{
  "num_attention_heads": 2,
  "hidden_act": "squared_relu",
  "tie_word_embeddings": true,
  "init": "normal",
  "beta2": 0.99,
  "warmup_steps": 236,
  "final_lr_fraction": 0.0
}
Each number is 128 + 32 x the weight over its row's rms, rounded and kept within 0 to 255. Layers, rows and columns count from 0. Numbers have three digits each. The size before them is the row's rms in percent of the matrix's.

# layer 8 attention output, 256x256, rms 0.102, rows 0-213, columns 0-63
091:146175053103104168130115082149046126115087137139115123141120157134140108109125143155104115131122095107126128025146094167133117191153149150126143133072152114130111153096137114111159112132210099
117:127146080088136140138094114121055113167139121128130126129114112127140082166141120135101127129121161141088123081153133146113142153122112131156141117085122145138092127144168100105110138160153088
108:113108142030115148080192144159159134152134155148118168099082132118182077126181139024180143133131136125130187151164164131136075062068107139124104139083152105078191084172138105106161087131069161
096:127143121138125150119108116114113106141117114131099139134096148135100106148102153170132114143148104093125153142104127218178154172111146199110118196113111121135126109136129071115126103127142115
096:145138091111075148101141123149107154110104155179123106147189200137122129138165100154139099123143146027101096139133111146140108100076124131115132129075147114116090137110127166128128112112130128
095:099139203136178119106152120101163102123174149136105175104154166137092137150171132159108138108133092127118150140172167078166133106151116162171134154125092129095127146111058102140142135101109129
086:110167103120073143057139181150169103168126099151176114082125088092072149163136111078126109095175170151146108128083136167085121117120160091123147132131110109122137109122151129125134130092149168
094:122130121087097093135122166148105173137154122101178113120104117151089097136149129072139079084112190173105123135113170093090158125135121088154132195083145114143069120149143142139114127150135188
072:199157112187083081156133124141141142122128094138138177173065073199120079159128153117165147172145094169094226187084088159137122136122184091109093192129102107161108102112159107080103176169114148
112:123192119137144129092130138096101134121085109094097130160114157090117135123074055165104149181107148112105124142114131142126177147111074090108142115120096120115140138031154146101117078137105061
086:170105050103118096171138084100078100114112091150162099152087131140157104097072147154092105076073066108191135152122152131178146201173113112183133129144127126147117118202108117101150139198150091
094:120169103111136074129109232153123171104077111090123077084065184096127094069120119113099114079112162141126088126094151180079120108139050094155074062151172136051083118098103084174116033108158132
092:112093083084120104166145141093106191101167097136123186096089156190068096174173100112109092190079152106121114175132086115103101117034112152113129154099165060142119143126117067071144071161154153
098:137122159145153147153157124123159129145178129120166168098108120119095091109170128141113168237144092146116191098191087133130155125120134143099119161122119136110182112123115118124117151120149156
108:183145160152121170120112166149144124172135091093121128153087171171184150176088156176187118121127135133092113130098119123134084095131159061048144111154121197073093172073125182156160151056124155
095:204074129148100127171106142171143131134116091126165097183176090188184122122223140134157073116141065151127141117132135058158075171155155078134163131156159186151081166111154184155168188088167138
101:105135133111159151165105071161148106142151102125143090116125156126146118130154181103128117068109128144135148122165124086100070113110183149120141107131167138154186137153147102153134133128174169
073:142154130122098145038166126153136155092173096161112153120082122157116167129154110094162150189115122156115214129168177173114161166091081065092157164120092138051121105118130186120097144093069167
111:120117094093106107105138130172063133123166189139152124157137168155127057139133133118120102104138144121130064122137123067120123104166119124125123127125144200129113156133116140107151179145149180
083:125105133149130091192120136181108178084117155050134088157153143068066105097108110123106061125118173135176070135139137098135108111150114105126120104135179137176151127118117106124148125144156135
101:106160173101163142168113153104122124183150085122167113113195161132110143137096094208079147147180109158156112100187131104106097078126115162162127083094123144158167073146182075128153124093144120
090:156098145193150153153121150103123086118123147166116149181138121178134117104125101216166155125117129067117146109111130110138137120158196110063157126100108159083146146074065155139142171158121104
119:103129197157166075160090103078118126172150123091085129113162155102113144159114154145106085089136113130133084168112176125189142117149122159169108165108091107181116132181145097142137103085117129
103:115159154137137113189158130106152136185184096104147198135113125137078102129164114154072126111123129173157187132169122104136141139162150100140121150073108114167081124169166085110141173206162111
110:139200108125138112185105155131089167173123076140188146074141149152104104112098136160102137177153106179113101118094059163102092140117105114131105085090125114175081074169193072060134052075157102
100:129184103164115107147158140151141134098117146074107131133125056109090118075161093132083123065166140172108160094121105104135172213219133135231166149166109078150121113173101107157104136216132141
092:115123092101119069117150169214101169078075149075092126141106144109093125152140121089173042150145125109101115188099136125148131129112125181146109123142142137133153126120187089105179063086138094
109:140173117137206152116086110071091058186093168062069138100160165053176207155074128161072169118110126120140070072137126170176138180190091185177129118138084129141143182067118129174107093065129020
132:190080147094091131059141179128119107149156143099161103151158098151138146093121120129166135125176101091153175124146155126165064139105092156140124131156150159047125097087117127145110158108101150
088:128106160093180072197127138111088141115132181126087106121163158088105132109137113111096125128081094116150124138180150055143164120098103150100127096070167148134146126121125099100169093147157120
092:118089133098137133114104114135107085154079114134124069153204090180184150081097180159170127186198087138130161071124158139153071145120122206139121088126170163150136075131165109124140096142134107
121:181103122094098088057146119188168076118122163092074162181102084104177152153094173088181090129169102105172211160099164156211113151184116137152141171180078165080108151138096165137160148101059167
106:161104138099120152076177142128178101211180131202149114095119081121177187098120176105158190103124080093148143082115151175117140155106089138118108166132112138079130082192132106106107123134121155
081:128145171128103149102057107075108106150130166081073087110144145092131118134096131179093122122147188159069086052143154162107115109150113111110119103111120114051092090113095132146113135088119119
109:095102208076150136104121115119143093147137095089144101157188114082166135141118150086145155061168149135137134107152142111089107083154113162206139142130169157125163079163140123101117115130091128
092:136156096134110124128174110145127088100117155064128211161087162100122047192118126083133117175118112133128124147120076143184163132131138089123156111107083117166093153150122142130158163098096115
088:170130074136090082151149073152108185089116145198065164182084141165140091161153168115119122106077110087048104163129152137189160172113135132140098149114117111164048147186119128111163135187141064
122:072129128113148148135053118121102119143070074159123128151187120133156133147131125173140135119165166118078117107112126159066087085093143154117106075092090103170137067123162121114109125119129092
113:103141139174138163133119116134118096144048085102111157177089041073175115158187131119172094114083125145082179108065162145176146165127099070097168124144060119143140160158136174138127133125076105
127:185151119098068139092165156097105120150145133110136074149156168123128156100127052157051149102149095043153159067176103137140122176138110148092164138089150149042167115070106145144129123151159153
090:106129162131173106120199115125161090190176136153073161099152138096169183122144193096173179132150082174139050138153148131153171136139115155165112114130032121160141131203182119088173100061133099
101:151141086136102139144137134134149023120121155088116115143131122131148101131126111090140152146143143181163143103143082089124156127136200127109199117149160130152136163091116149136163173141160142
077:082197135103149147095117097141154100158126111095080163153136143058154109163120137156109124142190152100038155107179162195139101126080141156177195118136141119105099097211139152100149152120166118
098:062108186200174146124080120100115074120060147058095128103119094082129146121105133137172122131091126123133129101087151142132176102125095142125125167170106159127185152111099163190119148097056153
100:094201089163168168117102150167125092107098131133140099113157104094127122121135118129140136078162165147081080077118095133073182170154128156196168157145150130172135146124142166143107111108146123
092:139126178142118122137163201147134135099086166042066179131071154081063167141063124120160138174130144118225144146123153137117105053162131157093074120130126114100147084075092079110144081154068156
082:097121193176196111150086121113114104145151125177070152079131165114173200118087185147168179143118142132149118118133153193122128091134195151073065129106098151130120122181171091157119117100139060
127:150043134178116108239105145083106101071113146065099114118161139128107136108095092203104131154119133097181128125116128113125083105162157177116140156155131110162162153110063125172111155160119128
105:098120128155131134159079098146163112119045063162130131185105115076143087153137129122128102076122181150133169134079182154075060082113125111097130084145109101169094119156140121078110086193094116
091:060158173149179114099085058143155181153091127150142142119128122151142118110144169117171107103108080164077125177114166111133170113112108108134122131174116167177176139153162182160178143074107161
096:106123120078145171083161132117139119223149120081194146142086091102144094089129113047100138113117174204139133123123115074123162106119035060116123141104127124134163144157153139145108132124088147
075:112120133111089083110139138118115178120110197115140086156153181135105105058098143129121159132127133103089115110146100128121172078089086160118072163149124154123149083083125136139107130164116167
101:120122122088126123097144168140180083175129169160067184125189136103171174171108196127119142173170078113128051105148105160101105130166174194155098129158110156094158092172085144085170152121109109
104:133099149136144128183161138108105130161155138164110141129096129093154193062112157159138151115060085105148133117124117146143125128143142123113116112121115115059154084179107119069142130192124080
166:105122143119142112064103161077162078148102163124102044096197178171194103097148108124130161147173107088048106104147183149111163131091107193154157130179147172087113125098122167192104109099142125
096:136114142104156087094153129133116144188123116125170140135179102187166195126117121056128161143130056180178119182122136077147137140101093113143125115171112150201145126106230156105135082092129062
102:097113107104159168180106146170086098051108091124119105109118136131133102185142125120161123200144187124096140082116141104084138075087117121117156133071149120171081183133144115136121093129097105
087:153120089150071086217111123079073135120112119132146095151175169103078108108151129161039095160056057113156138099127078103144114147078144139075107142133115136106111101110089134077134119141146162
079:168148084104119181103179084200103108179138115128124124139096122097190169130106177090143135103126125124138135113081110145185081178108131118121162131117101167177073172197127191117148131083100132
106:138152162150119167123179198192171104152163159140089133110085177138143146135155182112202163081118139131137101126154148138128111091147200125073111114154104163069153123138057143169160170080155178
100:148105112097135188044131161149119097138169158111115134170113084087156155133131070142125149115171213134161140124142170123105146179165100091152171159144115145077103139108115148075085174192127101
124:155083125167120120174117109120132078116090138127065078118103107106153147106113151144152130087117107121179162100072162176155109149154181186094131158138108110143140155130115119181111114134129103
086:085156133125141113156185200163193117107152203125074167062143160087087120126113163083151188165171095154105087144179086148122173101051166205116125125150132123142172104189147071119152125089134150
122:138126120102161126162140155127120124122134111107167154100115080090130134193136075151077139216120142169139152077143136170089111172164113100102140110111096155155105145117120115118068130144171110
103:118141146155130158135075080164164116089051132163143081137151103097098171119112147190155078091132107122142141099070156135140080115193183165125171119173132136154163150106089156164174138090127120
102:055158125076171156187137123131105152111099071172189164089117171144103149082121112170095131137132126151127172123191129095075144123075109149125158028077168095164131092175129078100147092172140116
096:136157134157126158098127141120095105091162152136078138123130162114085181116104128227101129107130112068187089085140097156146135161197108143123113157119102099044141174078062121152135138109152119
088:117169194159182141130109101114136166152162133131060151094112199099159126169134159142108130098109135061113106135158171174155117087088153162098071169085116144115162122169117085115140106093132113
091:150087175145127092121129152111115141104183136161129126083129206229128158135124156146163116068094105096174087218150156146161088154135140111108075117143138135100119163093110103154149123082157144
083:156121096079021123070189166119161147149147178138122176127109147152083190174151057115034122153099146089151134140157152127150120132098119117097147147096147067062093115129044128126141137180128110
095:160139154114125091120163188131143149128118100192150163053168120126107189188118085148118172170143083073210153154155196175111047115145105122133053099103123141133116068145141113082109111166116086
094:100118185131146148102140107095198097151137152109149192121150150106176143123104174128179188079172158133154145151110108166146109068130117128143128093162081107136144105114096181154114153095052148
126:142109081128114146153106146161099136101109152111101127146141134123118100136141142119153084136120161125092076109105104117121114120067138138124125127087142135135058157124154120071160107098146160
102:132095122110119170094119119127148045102118199099047092107130098072177115139118120065189159115158251113122074086135175165118137117111192192127144187117131127174119141138152153160106142120129132
107:103136126089097101167107118167127164129094101106234141163147090161090089092145176111143083143139083208155199109162068085141117114164136107138099052144139150140220074126154128140173183125124143
082:160153135153078103112174133178114174130131099122144141155141100136121162124140189054161129101132080147133195175118098130154091145139125099142095114144102111123100063167126140096097125149064140
125:100128080158119174176061121091089099099094047169175104158136138162103069171175087206110086105092147117105137069100095127075105139122144116126183154111127084141121149095113129143098122158143136
111:151104067165094122159103134126109080066110131091095078128106152127170128157159119098113107087092178123125108146099114121123137165141186140127155102129155127147089197121077175182104138128152147
117:204089140112134171153188142124146135134138171136160141137150114137161126052106085189140186189144107091095140131158106091150111108144105122133155093154132161121108129105108165134120175170121084
104:084163131091149153091150197116158127169157112090127122068109138136099153081064115156118174115206173150163080110111124176108154114140094168173124123119127085108132105109143031133076086125136106
101:136102132113113148162149152197085176077077106134100141149080139139121099122133176083221119117122112122127138168104092138160107092078145129106123088130130140123140126136148137086151090083079122
093:087096134126127109117101133158135161085119144126112141135101146145073096146126151160138068128118110105101109168103139114155165131122130157122105147146161195108102137152103120138183141107106171
106:103156153152156102179106101143143188110146123156141136086148101137062138141104117181104129200102056150126134115148112127090131138186157133103117170132121163182173091150136146127128153127131152
109:152106144150124065203154125132152182153111125156137151101122086109093153049136152078136150111123127190196151161113092151115092113109135117161102119149119073167167078150183078104129080163125107
099:130167102131124128075176143156159114143170125165116171118135126124169128199148156053118150115151150141106084148105106129092153140138143102181136138125093113127020143168149138072109114118096124
079:118074131126115119149140106132097146091119104172161153149135133164119157190157149102166113169081114110139136177130105113126111116085099135135088116122104099167123130121112132049091135133105126
094:111102150110183147111135138153129133178162087114174135117134090111181185167128153082116170151135123189148136106163127097123131107149092104157109060109089154094145103159147116109096140130144115
092:152125158160135131145136083126087125093142106156114171137148193096131145156089163150149146137130134046187163167088121130132064087161152140131098205103089095130102158160137127096123126170079145
112:040089122151151116141102150117130060132081158095126111142115112079101072160129130129150096136111184127108114129066133134142155105114124168123142173162112138163180151109131131154125117116113126
098:105137131125123084121099157113139145091132150174122120119158165142100125083141165133122093047183150143205065195105101142151120127131161135180130100185131126154062127123119104119141116095159142
065:090078172137153098172181119099123106120151182105071202140078140083072140146153163144121149180082119124144146127168065112186156161152163161114110172140088103113143164115074105127160164179147099
107:130130163181185117137108011122129163148128129162118124176115130125122118143119184140164091054081090136139095196032125095165112104186151089129122174159074150194095169128126185081167122098111126
107:112081111115128133137119164094100109149114128115120132099125143139161090143155091100156145115107195120102062144106214145080123083095114099123160130065169128181053157182178144148101110120112072
106:201104161128135122139187124097151128169176156152164182131078076166137177066102101156116165150077079158201181183121130104169106147204116077108111122172082165129129148125097147111117180155112073
103:129068174110204146106095137111042126160224105168187139110144131159171156118136155185088141131121131145210170119159183093139091105161054082120083128106115143043102161114081079134059149165164126
087:148131064058069079052181144108123067211142152172124131183159098168163179069109143124094143102154094092169156065154118180146141185132141158125104111077113134065151038149153123070173121179152056
106:121093115052140159100108100060050166143183180186141109112112153162100090114136102182068123109124155105143112075151173123124121150100048137141137200072171110069115156056085089144071089168155126
092:151169074164131134158166119154103116107123121134117121106158167088156160137069160144108184106180186114154073111092094129093098105163163126103119118105095078178105129134096122133096119180140151
080:052136131073187106102079119181139147125102149142123109172149070081145113153121210091183103079193139179100072135100132131149162141165095162210120135204116157190115130135155142085139117113108122
108:173115098094085115141217110136176145133169162135119162133114113135120105136159114085129141153102091148073113151172063076167152176108128126140162148119117116128160147147117128119161152120101157
087:119158129141182097155132168119162083143138148055092146104123117048122114067122033187131127124182175104127135124150201124153143107168116118141164156144104095154120133147153100193133158164146112
102:110132134180097136137142103111151129103047101159126159165129143138178190118111129166110152175125115096112214104107147153128131133087131098079149108108134098116080110176100152147116132202102132
092:119130178093111092138153133103131185153153076187148140088140144118103124161113168086094150140118114112127115152133090134104147071093096122123042100057125094137064096152189049126093053149085078
115:107148088113158139158094110144095166108082053142154095109115119178154138135152124127121092114087152153103122160112168082122131128098102092167142048075157062155106155118153094131120070148162090
106:119138178132181152129114055109085144150102109159146103101136150125178117071110179142119167073112111132120176114122127133139092077125109163137088087134137148099191099122101118117117077122125111
110:106144108176139079173116150158126129084088162120095184138118139135079087080154112100144115155147116164137140175110109104143179113124141128152157129165160108159113170142128097125170116110141114
102:157094189090137121119145127119161159207180147123140112141146126117163174162043147156066182087140112146133102128172176065129110070181103108120106064148127180089126097137104128158123162186132146
123:110098133129138158101089103124138123113097118154137121141093124132129071166140107142137100141101114102103155121103172152103120127140144137093159184113142127101167156132101145146147127126126178
124:124138114165184144191088124150073147079113096163129094116143098112124157078153126172110113144111124132141128102104087111114160169140144134107137068139144120154147191097127100141114090134175084
079:075121099118152164101075047114123092115132162171138121122152111163124142120115121140151101105109146151128097138135104089130167163106194134133194137160159121156198159124129150116184162106160151
094:144114104162085145163117125149121198119160123094117165139071155112103029135146146114138100120114197133134098178093137141120099039125159058039067141117105142147093154116120188131123217131129220
108:060156077049128163087149093143162128099103095152216139131103130156153053107139112124126108119124166180055129140137125086097147107094111094134159072114134125164121106176117135131136155120099161
106:117136095185152113165103114114088114060081122188089083135158123156153176065111128207127125151128089132167069117128144144151223182169121122169152059193124114138123171123121147132142116139170026
082:162200158165146123141073103139127161118101106071117144136103098116140131235093124123104128172109122130046165105136180134125103134153128063100146110132128155131111116159102139169132139128083150
095:064074135121112120124095058064106120122079090161140144162141124158081179144089149164140106195064122121144143140080108136142143106101120153105110129076100087143160110126126135084144111122086085
095:183100116113164149091124113127107116067108212122070142139139116107121083092122086154139123111160099049136131142118159148178102169169115184186162186160149139088106169090073146130130109129114115
109:136082147166139135113141115139127129141105114143152137111101089148158176153120168077225141171104111140133171175035136154113092103101128089054093094117076128174122147114164160140094121084068138
091:068205094142132130109116138141155118167143162079080087127142181061190104142093174101116151109144139141061011100154081140078159121138169151139115089183110156134159093193152159114133171086167156
088:150115147104143120076121148144124116129134129110090146085122103085165192204094144094169158158184098092192138125122197175145098100126070153152078084132136156112117114150161123068091096115105123
098:127090123129118110139120089132145123105073147136108171158152132181122108121138135124172083117100083126107103199116129071195111107097137125144144095161145146140145139128118170143201137100082131
103:156155112181137084118139063106098157116144101139147111140136167105111133092131126163041115140063065096155118141140102043145188172188111090118121083141077155085118198103098176113148164145159124
105:106141156142103101110124047056134135086094146130103096143118132166115140114102116119126144088086143100085170173115145110185193140079145161147138099126139084121117106098139094109134090189116079
086:140158072143103065146132145146128159090106180170139132122127147181076062081174095115136106074143119160127088110107079114107100135140121140147130132147116118183113141109156108130120118064147140
069:118140075089058094148134147121134139118088153158120041086145240146132112087106132142118140135116172073121078108158121175099106113099184232112104091145167136115212068133129129168116094143148093
092:115066139090142125131151087073085140165203160140125137181126163171176122093187123101114180158130166139065133138176144045168140117020072100126157194117148099129061133097109164148081140181109150
084:161122148187129139121066144116143102143136108080104095118126101130122164128123044156113094145108173122180123139130187111098069138114166105113194154178167148127145181090184145125136155125174120
079:150095143118107097151135153114104124149203156149136157059126117179124129141148128132096166120099080167194155099202205108134099089149141129138071142114140130088153117151130098112121184139171102
087:148138136131127113135097173153147104143183189051069074148157110102124129088080141158098096105212141148153090077152142142132184166207173150125113172155162173104117126122108110169176168146176207
108:144095125098123157127158132084122138135197152121207131079146118159090180078072069149101182202114127137164125141143085063108131106123076105122135133122172113122135123105125110101106152141112131
110:136138121098141139139134167122101078081110096080041124140109151063141111128150117146150111083156194097117181114135139171157125156095096159162139151082117089081037122135101093128096065136094119
084:116148065128109119153065159128109156061111131066051073096114135095129084127117055134113097169120131063119046123115174164115148144121111117110110123110156131148064158128173122137108127089164103
078:197117128126185127093167100146170110133155065188168169146141084177162154149170074167129136142140089085112161164130161126099096199180116102161150141086122124149076206170143123134116143134162106
084:119092072137117180097095162076126093145125107103121051163186119111163118137145067176077098105122165093108022077074116090104129156119081117116179106146108142111103199079119182139076118080120128
091:151140175142181127154141148138130125097131124078117149122082154103123149172106144129152135131106131139143121125141126119120115091182129110130099104130124139118123146089100112170106114116108135
085:053107093162118096123097105105132093110106120121123168144162122106118123203116186063120142134122107149178115183092099156140152111124164176189076143156070053158221082129126112067108139135087104
103:145050147186090104185114105110131156064106135138127168144058080148093072173123106181145114213070109113111212153059153143096111091129125084051114162112136119127072142178073127096124146195107156
126:139133115133109123122133189121123114161147107102163089128152116108107138112088096162060136065161182129186103103108160118097106103170121110137119127126125127106113117111156068125097141182155112
076:140086140127079102156146155099165155127158140114101126156133136122105117121131163148057138135128113134170098103178119133155137129157146154148083117141122148088145101103061105150110168172145119
110:171161136111171135133139153113122083136151139110113142096150171118129150114086087166124109121137093077188069152179137124130111116138124149144106077120135137141179136134168107122171107097134110
109:096186092109157147052100114123087102160106083129169083140145103135170132072104106122106141117161116153080139074151132139100214168064078111116173075136113159116156121116177150123125120099164135
074:202073155189096089211115085087148162139145084206107082136104132225107112132127161139152129139063089143109113156116092135097139155149219085077086126087136154152082127145156099171107164157169146
110:122102161081118115100102118117128113159098105106124079177149158177153144139120139158150062102096088099125151132123140104168117124131101128103113115101134169099153127079119149157160122102088144
087:137142135135138142103146150118158114099176112107117159110137157085118149134168076131097122109146148090120130152196104125116159162125144125126166117105131122092131161121097151147121155121139146
085:152104103171124137129153142144141106095176177158065134150139129166158137107138150122151187162129174173076015136125076122120151182160176098122136169157101106126123157076068163122135174129146112
099:077126094112135101160135109169151148072089142097099176188116144097111091124102139111119123178119138132088142159125106099084131107133144149171137180118177066140131093203110088060179104188136125
104:109146144137148110085146103137160152183116170118121166166159166145148135122054198129138151103176096104137114179057102134154117073164115172152065134135067174155118095139128114085131123106063121
093:109162136129095119091131105090128129115077141127117155134092156099110139101096134085128112124127153123125183168090108142156165116084121127124124176127145105124097117119152139107139069147057119
109:097134135123145111081174122166202140123143158104136151126154125111150145146166140097122115146133100142134127135171121093143153131161115107115140102187116188081198144115105201143164170073131167
106:162113142161153147158114126124178082119114131117111124117119045045158152127121131119116162165129128146128171083116136176107128158134155143108156153159124137118111114181111120129079138151110115
137:113106140162126124147118074107147094115153120134124167143132109150145132180160124150135121155091116134121141160143113090161162153167175109127167172136096130149191154148103167148163199129121133
109:095112105168109143151077115123129153092155124133133134141141121182057070188152151138116034171119125144071073167106070077110123121113178109122144123168169134118122137124081153087170165101135209
110:089089136138157152145094156178081166129134131156103134099117123158116098098143156133215108145140138141145070133092178156111126075114139137100100111104126143144150130152172120115149121064154140
095:105072100106079118101143131153105095064135182101051137163093173051091110184124118101125102082150167049152139113119118165148123119113127186091115196127138109075140188075058133131146133160128190
084:129191157121129092082155087157133154134128099150129135111118194098089139200093144084105110054163124100165173186133153153144112063128120114139087136065122082108104098143170071141139036107106108
081:108185162222125143141057118122145171108118113097125120120092111203061073128122063171155076095128174155060110188078128089062156108126192089075148133142136119160162139094155140150158186113133218
085:155066127112153197114161121102165101136117141138154137137128100114146130162160096125114141067099112067184150119124116096155096150160142165115159193128126142155171183069094140154117146174125141
079:196118147110092106102181169089142144219175148128140111087145138135177176153105147110104209154145105064125152099129160192133068118153129147103062162107090160123109083105142158186039137152101100
117:164137127113112093138081164150094167146162146065059109141131144143110139203107142107089115173144145112128108121150147132117089141104155176119078129105179161125072118112170083101133126155187117
101:142122165175131122156108114107139136159084073132164071102124102139112158120100164172186133143136062120078157099091143163132106134091095145098108125122110128139147083165154093128106083087113152
117:150124126214132165173124156135148118081147193131126112088098078114102079109154118116179200223123142146079120102102054135072156123105196122061124161173128155136146163092119133118099178117179150
085:107154128123132100150124166141189090123127151068094121089127161047160124146145180062121135140155139162115072099168091128092125067148153159150112046147184140092149106162079126137148131073141166
107:128228101120110182094133134165130135160163107096121127108072172109174097178099179095131142108132175151096096111129080155108139131161168107128115153135120136117119093147139151107112154104132158
104:111060147089188114155153122186136187087117126154163149095131117139147088119182168090209112154111111117114161156152147085130083070095077174133072128114168119168203106154147121144120098136083152
097:106092115136137127144089127117125114090145141138152071128152141130131122185148127127105133110130177110128099085123135104072117096117129166145113115141148143115146129082072141113097143172170164
121:176116124094112158079145152181119112187153126100176140153156072134131154144108135085164129115196124149141129116118129105129107147141099120160139149129136151172110124156194140103125155097106148
100:135121110104145052155175092157158191107159108231169135141114110150090117144194157123093102129103042123118178142154084108125135207151124149151117107084116096125113151154152062098137080177215143
104:154139137138128109113101162092138119143167122126174072083163184195119134170081132174111140098126126090130067136119151143091078093111162135117101141104132162152108129097156111177107138071174157
104:074157147067152069055104182163141129148139140076120109104170107072088102178155114047118042083180161131142127188123157113128151118157131168168092103096132137122148125127184080106117083117118144
093:145150098150143141183072108120069186071091109147119132139101105117049105151094049157111136208151089108155163102136153193073125160107142139109139151103163106179135139074215085078133118178209099
088:188130128121092148030119134128149144131173165156142105125108031186131196078047097162137192171148135152200168160095176146109092158149120113073100168215123139073111095096111100094100189190143139
079:099150129081145142066161154156185149203209182151187123071114136121131085169147133094134143069134162135074053163148159058105138061130132109139149146131129157093145145158134105109099200092181200
093:127190133086097097119199165162100163167113162129107127124102173110108162104084152064135153088120117144147122154124162161134131098104112152148105110102120099138120087183131106118126061108118117
089:125137149180128148130092140134134076112107079056110069175171085057167163123136100155117123082131221097110118080126158128114160147167122100181171120134156124119154114143135150148121119162120060
082:108089159108145151099121078122104138142068099144121096154109072081144192145147106123144090103134127092098188094096204136177137152065051116101148137072124135140053174133149134153110069115088139
110:107112056106106109114143109102107137130140167200178160132149142179105120084123121127098150178137097146131115137138077094118148147069084129124130121127133108165143111114157135105136152157134130
096:169074115120096081119148130089170177081147189169138116151162152205083107102188034143075107140132123063134126162159176090141134172116115161156162177146211078092112122090075127139137114231175131
110:131149054093063134120120156194089157143124125109127130158115097193081025146144145064135096116165101183092133133090099125104148152116156154169118156115134139138100095161184120063150142107135147
076:119135194123184175109109066136114138161101033129164080133183148150199155115122164166179115118103091115031133118156134082197145110102050092153167066132157193127110139116185179145153086081088065
115:166130141136124140182106161170101150080138173076114119111103147133105104107141108115147138186145159172124134114184119085113159122104141100087135076139182176122106158099154118158161157090172146
095:144172130148097157154139138083121094170104070161182094115193177114179255117061119189070179131128116103182129102158135147090085101118162129094146034098132088132166061177119138122120136153157093
098:130125106105147175081188120125092172098095138145154118132101154106128118073128068143142155088111192065109108145076133115133068092088000096150148119150113104135103174094100136127079051137069122
082:097088131112130153049149128140145097103112151167064150137063059083125120103197135048170101152116141127102136093127108185124191185134114106082149116130094142073130193144091156185114129083105148
100:047101138156156151116059093114124154112100061166145171115125098081110136192174099100091135129122167155145166119114112158081142121110104120155139126113153059123177171092160105133068087136149095
084:103125159156104128153122150067162105113135136093139066088096145118090046055175122130116115125082139164133100064145114157124143132148139142136141194176168138093174125111083136198118145096143158
072:081179121129108126129080087105076156106105131138088159138100125161072088094101155137131078112111100190156138143082129152195185139149120112139129157163072094177127156080110183168142155081088128
095:065106173118153131081051161067106140122117113087111138087177103109087138142172058128080080137142167110125170136134195144112102100092074121175121146091176092077057116112178096086092054131138076
088:135208148143094140108122086087170117134122154122161134094153169201085125086036128199107157161138099212121144153113120121134127117163155106107167135175093145169089099130121161149145172085100141
110:129116175137112141126132103127173127113199124156165111110095116087085114155171123144099099121080138154127177112155082107105105127155174086047144183140096155098154158081057142169125186085134226
096:078155090108129142097118115169102139141153135198154145142171171166144183145112207149146122077164107116142067133162107097133153129158154159180118061153074144111175100142112129087169173108155136
109:116141157144156172092129164114166092134134067081149118119064131099160118171204067101141091106127196093106199124108168168130104108062098102103152100110151132101100207080134099180087080090125154
099:120116080069134145136150134121109135098148179124126147096070168140121059135084116139125133102117155127101083132135128137127112113123136143125113142138131117145130105148094120152114131137111171
099:135140136143102122116114111116099148097089056111155096176134171171087101100133115125116082113091112117069170167109087057143144107053084133162147137118155097089139125085116119102148079124088143
117:174170090144066103079129186161142123105124135089076096151121103102128171118115102086118114123151147130118154132125106161144157202137148134116138125184113130081112133088128159131119125122117131
099:163142161186155123180123071072141099132113061123166162149119069099133157109115070140111142161079119170154193166098093129124142167134107035116167124137090093185122147121182138103109117141087089
131:170149129096108132124172141090100136147136146098112103081102160092107154154128084115070151182105144112088054080191097152116152176111096123090130097087151141105137161100122120138108099128150102
122:148140088165103131130145111110097111110127172130082130144123146088133126071103089147101159190130138112135097091128094151112181144147127108088148163135117107115129178102119161167139145148138129
131:136126139141088112145123122143133168084125128190131137129159118135068131178145163131126112121129090103134147132135107155107104121130203150111096132123119123124138095121101128104141143151134151
087:095103112081136114096109069136134175133139126139154103193132083193159095132182140098149088067126145167127115187160157063159132154129128106194118122148146149147116106113156134105142173155174144
069:144118126134111181175132108123136142131109123122151135205093196129141074132079168102174129110095146150105052157129070100154162071063125087139110094128156106134113083108132118094149134127105149
103:111130155089155126107140124189137135141085125187173160156108133184173134086105222105211125080164078157138192171106132147153120096129131160195098079146154142121133064162124094084167099131104120
093:143140172142134158142177120121140167175180129144165147100136145109161143103114165088156204124098139138121076126142074140092131080148127079120090101144069129134196119132143172143116142067067119
100:103138121111139094107115111094139096153134107129127093103158131117181187116129151111069111133093087149157064128134150120184157168151098166164120054162070096119183127183115096184127102058131089
130:167117167212113129177146149142158148085134135079116151119051077062105135139132108130140131122108166121144175136061139186112096117171151064061127158163104112114091162130069141160080164176113139
080:117182117096127160052072102126128138181137090133108086114180139156151152136107108128103088054145162117136088175103155093131138127111130095134124127116167124134086129130206133105171073118133081
098:115087124144143120158105115087153110115089095126183161127142093164121085078137124155155119120109072150169192135107117120148112107150098136171128139172134116143191103093137152156109139121061102
087:147133106132129150157091172230162095095133162091074122162157110041133124168142180145126046060167153096116086080134124128118097138186159181140145120150136169128161127209081100125174164093142149
109:163151118167112138197163206202150163092132111157138168096080149124097113134166135168113123138120125077121166121129119154082092106146166107087103111099155145097057100202080112110136132188149133
089:125137128102148153045114097062149128151148231093136127105168168158161106104111098095098147136105123132089042127140130068122164103112073134173146120187162181094130123080085202081145102080092176
089:150087186105117133169115153155171113085137095124192120139169127162104159141145090161189087166173132123166191163158108100120013132077138134114141059135186145174106106094167106090148117123109187
087:137102075095114150164153113151099162093098148227178186131090160157111055114099144170159137125122163107105159124083120159117111064089133102078093131076135107167026091141093126116125127182099159
096:088141168139163129167107139114119182084127103158119149081117140133084145113131119143136148122119131097100162137140135142107170090075133154142098133099159086115125104150143085120104075150123063
130:124137130148112113083096119157150131132110117081105117173139053113095130143136068120117052170136099129125181141126152137154150171160169111105165181163134167118161146119185183121189162117149140
090:188190063145095174137148063163092179141131123158120112138096165144170106139104129101120169189111092112069089130144077121156146139108133080100134122113134114128214150123152175185145149062132128
102:150091188149157134135131154048132038161116163097142112116172093107147157158138048125116189129130158141155128111175154120144131135118155155134159144139147144158158123072140127155098146162142077